config.toml
qk_norm = false
lr_mult_qkv = 0.5
beta2 = 0.99
warmup_steps = 200
decay_fraction = 1.0
Each number is 128 + 32 x the weight over its row's rms, rounded and kept within 0 to 255. Layers, rows and columns count from 0. The size above them is the row's rms in percent of the matrix's.

# layer 5 MLP gate, 704x256, rms 0.152, rows 610-618, columns 0-127
size [102  99  95  98 103 101 100 101 100]
[[ 95  90 171  52 123 143 122 169  49  95 161  70 111 125 162  85 106  71 166 101  80  86 123 100 102 121  94  92 149 138 117 126  85 171 103 202 125 167  68 109  95 160 191 127 127 149 121 120 112 103 130  72 182 156 144 113  96 150 119  57 120 103 164 126 183 111 122 102 120 133 182 168 149  89 164  78 133 125  86 154 147  99 128 164 130 127 144  97  43 174  91 116 191  99  96 168 152 107 124 136 131  87 142 107 140 108  50 143 136 110  90 114 141  99  95  83 107  53 153 156  84 153 140 156 108 168 131 162]
 [102 175 115  99 149 136 137 130 135 182  95 113  66 142 125  98 135  95 150 165 127 101 121  77 144 151  50 135 127 129 100 121 102 166 145 118  98 130 127 199 137 147 107 184 143 101 205  98 122 110  39 102 132 143 131 172 105  97 104 122 118 239 181 159 125 148  93  78 117 125  95 176 168 170  88 130  72 145 118  67 163 178 115 187 121 140 123 108 125 157 134 134  85 184 141 189  69  89 198 132 143 143 156 130 127 127 164 150 130 119 107  96 143 141  69 106 144 127 127  94 104 127 149 107 138 103 113 172]
 [156 105 149 223 167  97 183 110 160 143 114 153 112 181  80 111 134 116  84  80 117  54 128 151 105 144 130 148 124 117 126 119 166 105 198 108 112  42 201 166 120 119 154 134 125 115  83 171  88 141 133  53 143 138 168 107 155 107 124  95 141 150 158  82 158 130 129  98 100 155 148 108 132 137  91  84 107 168 190 140  46 109 103 131 129  52 119 133 196 130 118 115 188 146 147 137 104 107 169 142 174  92  95 144 168 132 101 194 124 119 134 149 145 164 112 164 141 134 127 185 175 168  97 140  73 139 152 151]
 [147 154 151 151 155 139  91  93 133 106 119 131  75  92 176 100  55 142 156  62 186 121 116 147 140  58 111  81  89 120 109 122  88 129 140 134 141 149  94 113 111  76  75 119  85 165 146 106 182  85 160  94 192 107 181 108 168 118 124 137 101 161 106 128 121 114  72 162 133 127  89 145 125 145 178 114 146 161 128 186 116 101 133 125 160 113  96 102 144 149  99 143 116 142 142 109 118 155  98 100 134 194 126 147 102 162 112 121 104  74 147 134  54 198 147  73  89 196 119  95 138 110 159 124 146 134 117 124]
 [115  95 166 140 118  88 117  26 108 147  85 170 102 182  84 130 128 142 109 134 124 128  47  99 132  97 124 142 142 100  98 191 108 102 113 100 130 161 126 145 137 141 152 112 120 129 101 166 148 137 197 118 111 168 132  62 123 102  78 108 167 138 157 162 117 155 124  70  96 137 115 166  75 137 149  61  50 164 157  91  96 175 158 137 125 111 147 102 120 108 194 108 175  65 181 117  92 119 144 117 163 117 134 135  89 132  67 113  83 120 117 128 123  82 148  83 129  88 153 105 147 141 150 124 117 103 132 124]
 [173  99  75 133  89 123 124 122  89 141 132 107 134 176 170 152 131 146 135 123  44 194  99  90 138  98 104 152 228 128 114 123 129 155 136 154 140 162 134 124 128 101 124 156  83 123 189 122 111 173  99 112 184 146 153 166 117 182 140 144  87 117 166 145 142 181 143 131 161 117 136 137  59 144 112 128 119  94 130  88 103  85 133 121  64 130 102  90 197  87 153 121 142 146 161 140 150  80 142 105 147 131  82 111 154 122  78  90 199 196 142 171 129 164 153 123 180 131 167  86 141 147  97  96 111 144 124 119]
 [130  79 157 126 113  79 113 200  90 132 149 122 106 138 170 217 169 131 141 113 149 165 107 151 127 172 127 151 107 120 160 157 134 143 163 127  88  98  63 127 163 194 138 147 130 120  94  90 100  94 144 112 105 129 170 104 163 122 132 128 159 165 130 125 114  79 153 172 106 164 141 137 119 124 126  60 147  98  80 129 112  99 162 103 126 164 168 108 152 145 134 183 164  77  84  53 132 210 104  94 132 142 155 159 158  99 138 144 183 109  86 143 127  53  91 129 135 119 118 202 176 109 157 137 115 164 192  99]
 [ 70 172  85 109 103  75 194 113 105 137 124 124 129  64 166  78  85 145 122 148 208 133 170 127 135 155 136 149  82 131 124 134 105 154 108 149 142  90 132 115 120  62 114 110 164 108 137 138  82 205 163 231 158 153 125  99  82 132 156  97 165 159  73 107 105 158 136 107 103 137  92 111 104 108 120 167 182 103 164  56 130 153 151 144 150 136 124 133 149 135 138 122 120  67 115  57  97 116 129 105 134 123 133 215 118 133 196 167  98 166  97 167 207 133 170  94 147 114 117 102 106  74  96 166  98 199 109  91]
 [132 144 123  94 128 145 152  80 142 146 103 161 137 128 127 138  94 145  81 125  98 127 146  75 151 120  69 103 106 136 101 120 127 147  86 164 112 148 148 119  78 178 130  69 162 135 188 105 128 106 117 166 120 114 187  94 110 100 108  54 123 116 103 133 133 134 181 180 114 115 150 119 119 124 177 159 134  98 174  98 101  88  95 150  80 137 168 158 115 128 124 159 121 159 172 116 110 142 115 163 132  85  80 116 140 123 155 206 137 111  74 129 195  99 117  94 154 116 102 123 168 100 159 203 113  96 218 160]]
# layer 5 MLP up, 704x256, rms 0.152, rows 610-617, columns 0-127
size [100  94  99  96 102 105 107  94]
[[153 162 119 162 111 101  53 142  68 101  85 155 100 121  72  96 150 130 129 184 166 156 125 151 128  83 107 163  84 160  67  57 129 128 123 172  81 118 114  93  91 112 149 158 128 122 103 150 108 100 128  72 172 132 144  93  97  84  98  35 122 134 154 159 108 163 119 163 102 183 109 107 146  81 150 141 137  99 112 140 111  83 152 107 137 150  67  64  83 106  84 162 125 102 149 156 108  96 135 108 104 111 126 168 153 107  94 118 137 106 137  76 157 140  89 136 123 162 151  93 132  92 126 175 134 139 142 125]
 [143  84  89 151 143 126 146 144 135 108  41 191 153 141 150  80 116 102  75 127 106 154 126 106 154 129 129 119 122  86 154  52 127 128  34  92 100 108 118 159 106  64 129 128 161 126  93 118 103 144 186 133 147 123 162 155  77 163 124 103  75 129 147 111 162 111 129 138  82 124 173  83 133 164 115 134 160 129 162  54 156 123  71  64 115 125  99  62 144 172  94  78 141  70 128 135 127 129  85 116 149 166 154 123 121 117 136 118 140 179  76 126 126 125 179 136 114 146 118 170 128 193 106 101 114 105 106  99]
 [102 154  91 165  76 123 130 189 138 147 117 150 138 141 119 140 139 195 139 132 136 182 176 119  89  68 148  84 109 132 132  95  91 125  97 129 116  96  72 161 166 137 144 111  85  99 152 108 175  56 187  90  99 139 157 164 140 166 183  90  91 154  97 128 194 166 146 115 126 124  77  63 100 132 108  95 133 102 177 129 130 131 125 126  99 139 134  94  98 158  94 121  81 105 166 114 118  87 159 131 157 138 171 118 162 136 138 139 178 135 112 127 138  91 132 148  95  65 119  88 113 201 123 147  99 127 104 112]
 [169 108  59 143  92  40  98 116 119 120  90 102  94 128 107 130 152 125 138 122 104  93 192 186 165 168 119  98 116 163  80 141 149 128  91 146  50 159 196 112 142  99 119 125 131 145 175 153 144 136  65 135 138 168 125  89 169  90 151 149 137 132  86 150  94 102 107 137 129 220  88 128 109 123 136  90 132 124 105 163 143 135 112 107 144 107  95 111 123 121  93 174 174 142 120 133 147  67 135  89 178 122  40  88 139 121 107 116 118 116  89  92 114 122 220 187 134 105 169  90 160 156 134 155 137 173 204 135]
 [ 75 123 157 194 173 113 148  95 140 168 111 127 160 180 127 127 117 100 118  89 103 112  73 152 131 123 136 155 118 152 125 156 122 161 111 114 110 106 140 151 152 131 104 132 194  72 113 119 112 120 204 168  90 145 126  93  60 166 143 130 205 117 124 130  96 173 119 144 102 140 110 174  82 137  73 149 193  96 141 135 156 153 138  73 114  83 101 111  65 182 168 102 152  94  82 134  98 126 104 168 144 153 121 122 132 158 116 195 128 131  69 141  82 186 131 129 163 153  96 160 134 126 171 189 143 135 145  78]
 [102 150 114 111 173 129 145 146 168 124 135  98  77 166 192 186 145 155 176 144 174 103 116 143 106 105  39 150 122 140 122 125 136 129 128 125 166 114 120 139 145  61 126 106 124 162  98 121 121 177 119 132 143 149 108 204 122 102 108 131 167  92 122 135 129 146 160 161 151 138  93 114 102 185 150 122  95 156 128 146  69 129 158  91 154 125 177 150  48 146  90 142 115  88 102 115 136  91 119  73 146 124 113 170 116 171 170 106 153 121 115 174 181 109 102 185 101 181 157 157 108  87 148 153 131 164 155 107]
 [108 149 170 143 145 128 123  49 124 117  77 177 167 109 134 244 115 145 113  99 190 133 105 146 157 193 127 103 110 194 142  86 136 118 144 137 112  94 105 181 207 148  68 128 110 131 130 129 115 145 135 158  70 151  94 116  64 144 117 105 161 110  95 153 142 130 152 115 173 150 125 141 103 134 119 107 133 205 147 193 154  52  88 170 165 109 146 120 141 121 151 127 132 120 131  57  79 102 115 126 161  96 100 144 128 201 130 142 149 195 141 143 179 114  86 146 178 122 142  97 132 140 123 150 127  52 166 118]
 [142 107 127  71 176 151 101 101 121 147 102 135 136 192 144  99 117 121 137 165 153 153 160 111  75 107 141 120 113  65 119 152 203 129  64 138 117  82 149 132 148 112 166  68 112 149 188 123 145 116 125 145 101 129 139 123 129 133 122 129 144  65 138 157 182 182 136 107  95 156  72 124 118 114 133  39 119 158  89 166  78 133 134 159 151 139 124 117 134  99 154 155 126 163 151 105  88 130 142  90 109 122 181  64  86  83 127 123 112 188 141  82  95 160 132 137 158 143 189 133  94  92 152 124 161 107 117 125]]
# layer 5 MLP down (transposed), 704x256, rms 0.146, rows 610-617, columns 0-127
size [100  99 104  95 103 105 107  98]
[[105 145 135  79 166  99 103 122 104 169 162 134 107 159 105 121 139  98 122 179  90  75 133 139 130 100 115 163 122 177 122 145 108 119 143 105  62  82  72 125 153 129 125 111  57 156 112 122 136 112 139 117 123 122 112 114 121 123  95  98 117 128 120  98 178 132 171 124 156 139 104 125  94  86 146 110 137 175 152 106 122 131 120 143 120 168 115  98  97 107  65 124 160 158 151  69 203 135 137  59 124 145 116 143 122 140 131 133 160  89 146 114 142 110 159 123 179 128 125 127 115 134 178 172 118 126 164 130]
 [109  91 110 155 108 110 127 120 121 140  92 149 143 135 184 131 151 148 110  92 188 172 155 131 145 144 118 135 144 182  83 121 133 109 113 137 103 132 122 161 175 122 155  89 194 133 168 127 128  89 154 167 139 119 157 122  75  78 107 150 119 116 137 140 136 141 130 108 151  90 162 162 139 170 244 135  82 138 167 149 112 152 131 164 147 150 166  67 150 136 160 127 117 118 114 106 136 171  90 153 107 106 136 137 149 107 157 160 127 155 118 114  99 103  96 119 145  67 139  95 160 154 161 139 117  90 153 128]
 [150  91  89  91 124  74  77 136 117 150 179 154  86 141 165 114 106 137 171 130 129  70 152 139  49  70 125 126 173 147 128 124 163 182 177  97 143 176 112 141  99 134 116  89  87 154 107 101  73 180 118 169 217 156 165 132 149 171  79  91 102 188 143  65 150  89  97 205 122 142 100 117 134 125 136  56 174 116 237  87  84 109 126 137 168 112  82 115 142 137 109 157 155 141 149 118 117 102 140 144  55 112 109 148 130 101  81 113  98 140 142 135  80 163  85  96 147 141 164 119 158 134 120 160 137 121 113 120]
 [178 150 111 133 115  96 178 128 143 110 135 124 131 185  69 116 110 145 108 130 105 157 173 106  97 141  50 197 156 136 144  84 174 123 154 160 134 173 135  73  96  96 133  79 173  58 108 153 122 127 125 125 168 127 172  85 136 125  78 136 181 173 149 123 153  86  86 144 173 117 145 136 155 138 103 124  76  62 145 132 163 172 103 115 146 136 108 115 171 175 119 131 153 141 181 141 175 142 181 152  75 122 107 137 170 151 109 134 136 113 104 140 121 109 144 107 154 138 105 113 170 110 100 133 167 168 124  65]
 [ 99  82  90 130  97 119 152  67 130 153 111 105 149  81 125 131 146  97 123 120 125 105  91  44 137 124  90 176 111 125 136  97 152 119  79 157 102 144 202 104  75 124 138 125  78 131 119 141 196 110 115 122 179  84 122 102 170  88 117 156 105  77 151 127 117 178 119 148 131 153 159 158  78 144 118  85  96 218  78 194 113 161  99 107  89 178 132  76 155 118 127  96 146 134 171 166 142 114 111 123 116  86 164 145 142 100 175 134  32 162  75  71 129  89 125 101 139  98  70  79  77 151  91 174 130 116 129  90]
 [146 143 130 174 135 124 132 118 144 177  77 127  92 125 114 151 148  44 143 178 102  37 123  91 110 162 116 164 111 118 144 163 134 149 122 142 168 112 156 102 169 131 132 177 123 182  96 176 164 119 125 125 128 166 124 149 116 110 173 148 184 175  98 178 117  94 114 119  86 163  96  89 173 130  86 107 149 163 131 176 138 124 128 125 151  86 106 130 216 152 179 123  56 152  81 134 128 138 134 107 152 102 122 150 116  91 116 131 163  73 167  87 122 113 125  83 126 106 143 157 162  95 115  97 139 117 111 159]
 [110 153 105 178 139  91 124 192  81 144 127 154 118 150  92  81 110  91 107  96  73 171 127  91 155 137 143 136  79 120 126 117 213 124 125  98  85 219  99  78 100  82  82 106 171 182 121 131 142 147 133 153 159 136 163 129 121  93 154 128  77 178 160 124 172 126  95  68 104 155 119 142 177 127  86 122 153  94 129 110 106 150 111 123 144 109 171  56  48 118 158 123 110  98 136 136 118 126 132 150 184 146 104 106 129 151 137 164  45 151  70 134 137 127 111 164 155 171 176 112 124 146  98 143 130 190 149 130]
 [143  91 161 131 171  98 112  55  97  97 103 108 135 164 106 132 131 113 132 118 153 135 192 138  55 137 156  81  64 191 199 114  90 101 141 121  78 102 117  83 167 168 100 162 154 137  72 147 144  87 132 153 113 134  83  70 168 133 115 107 115 203 126 194 143 155 151 118 169 126 137 139 127 139 155  87 199 163 124 116 172 133 111 138 156 104 116 161 124 148 132 186 136 123 111 144 122 110 123 151  87 127 117 191 119  93  63 127 142  95 145 164 166 100  77 158  72 138 125 143 101 121 158 196 107 166  74 183]]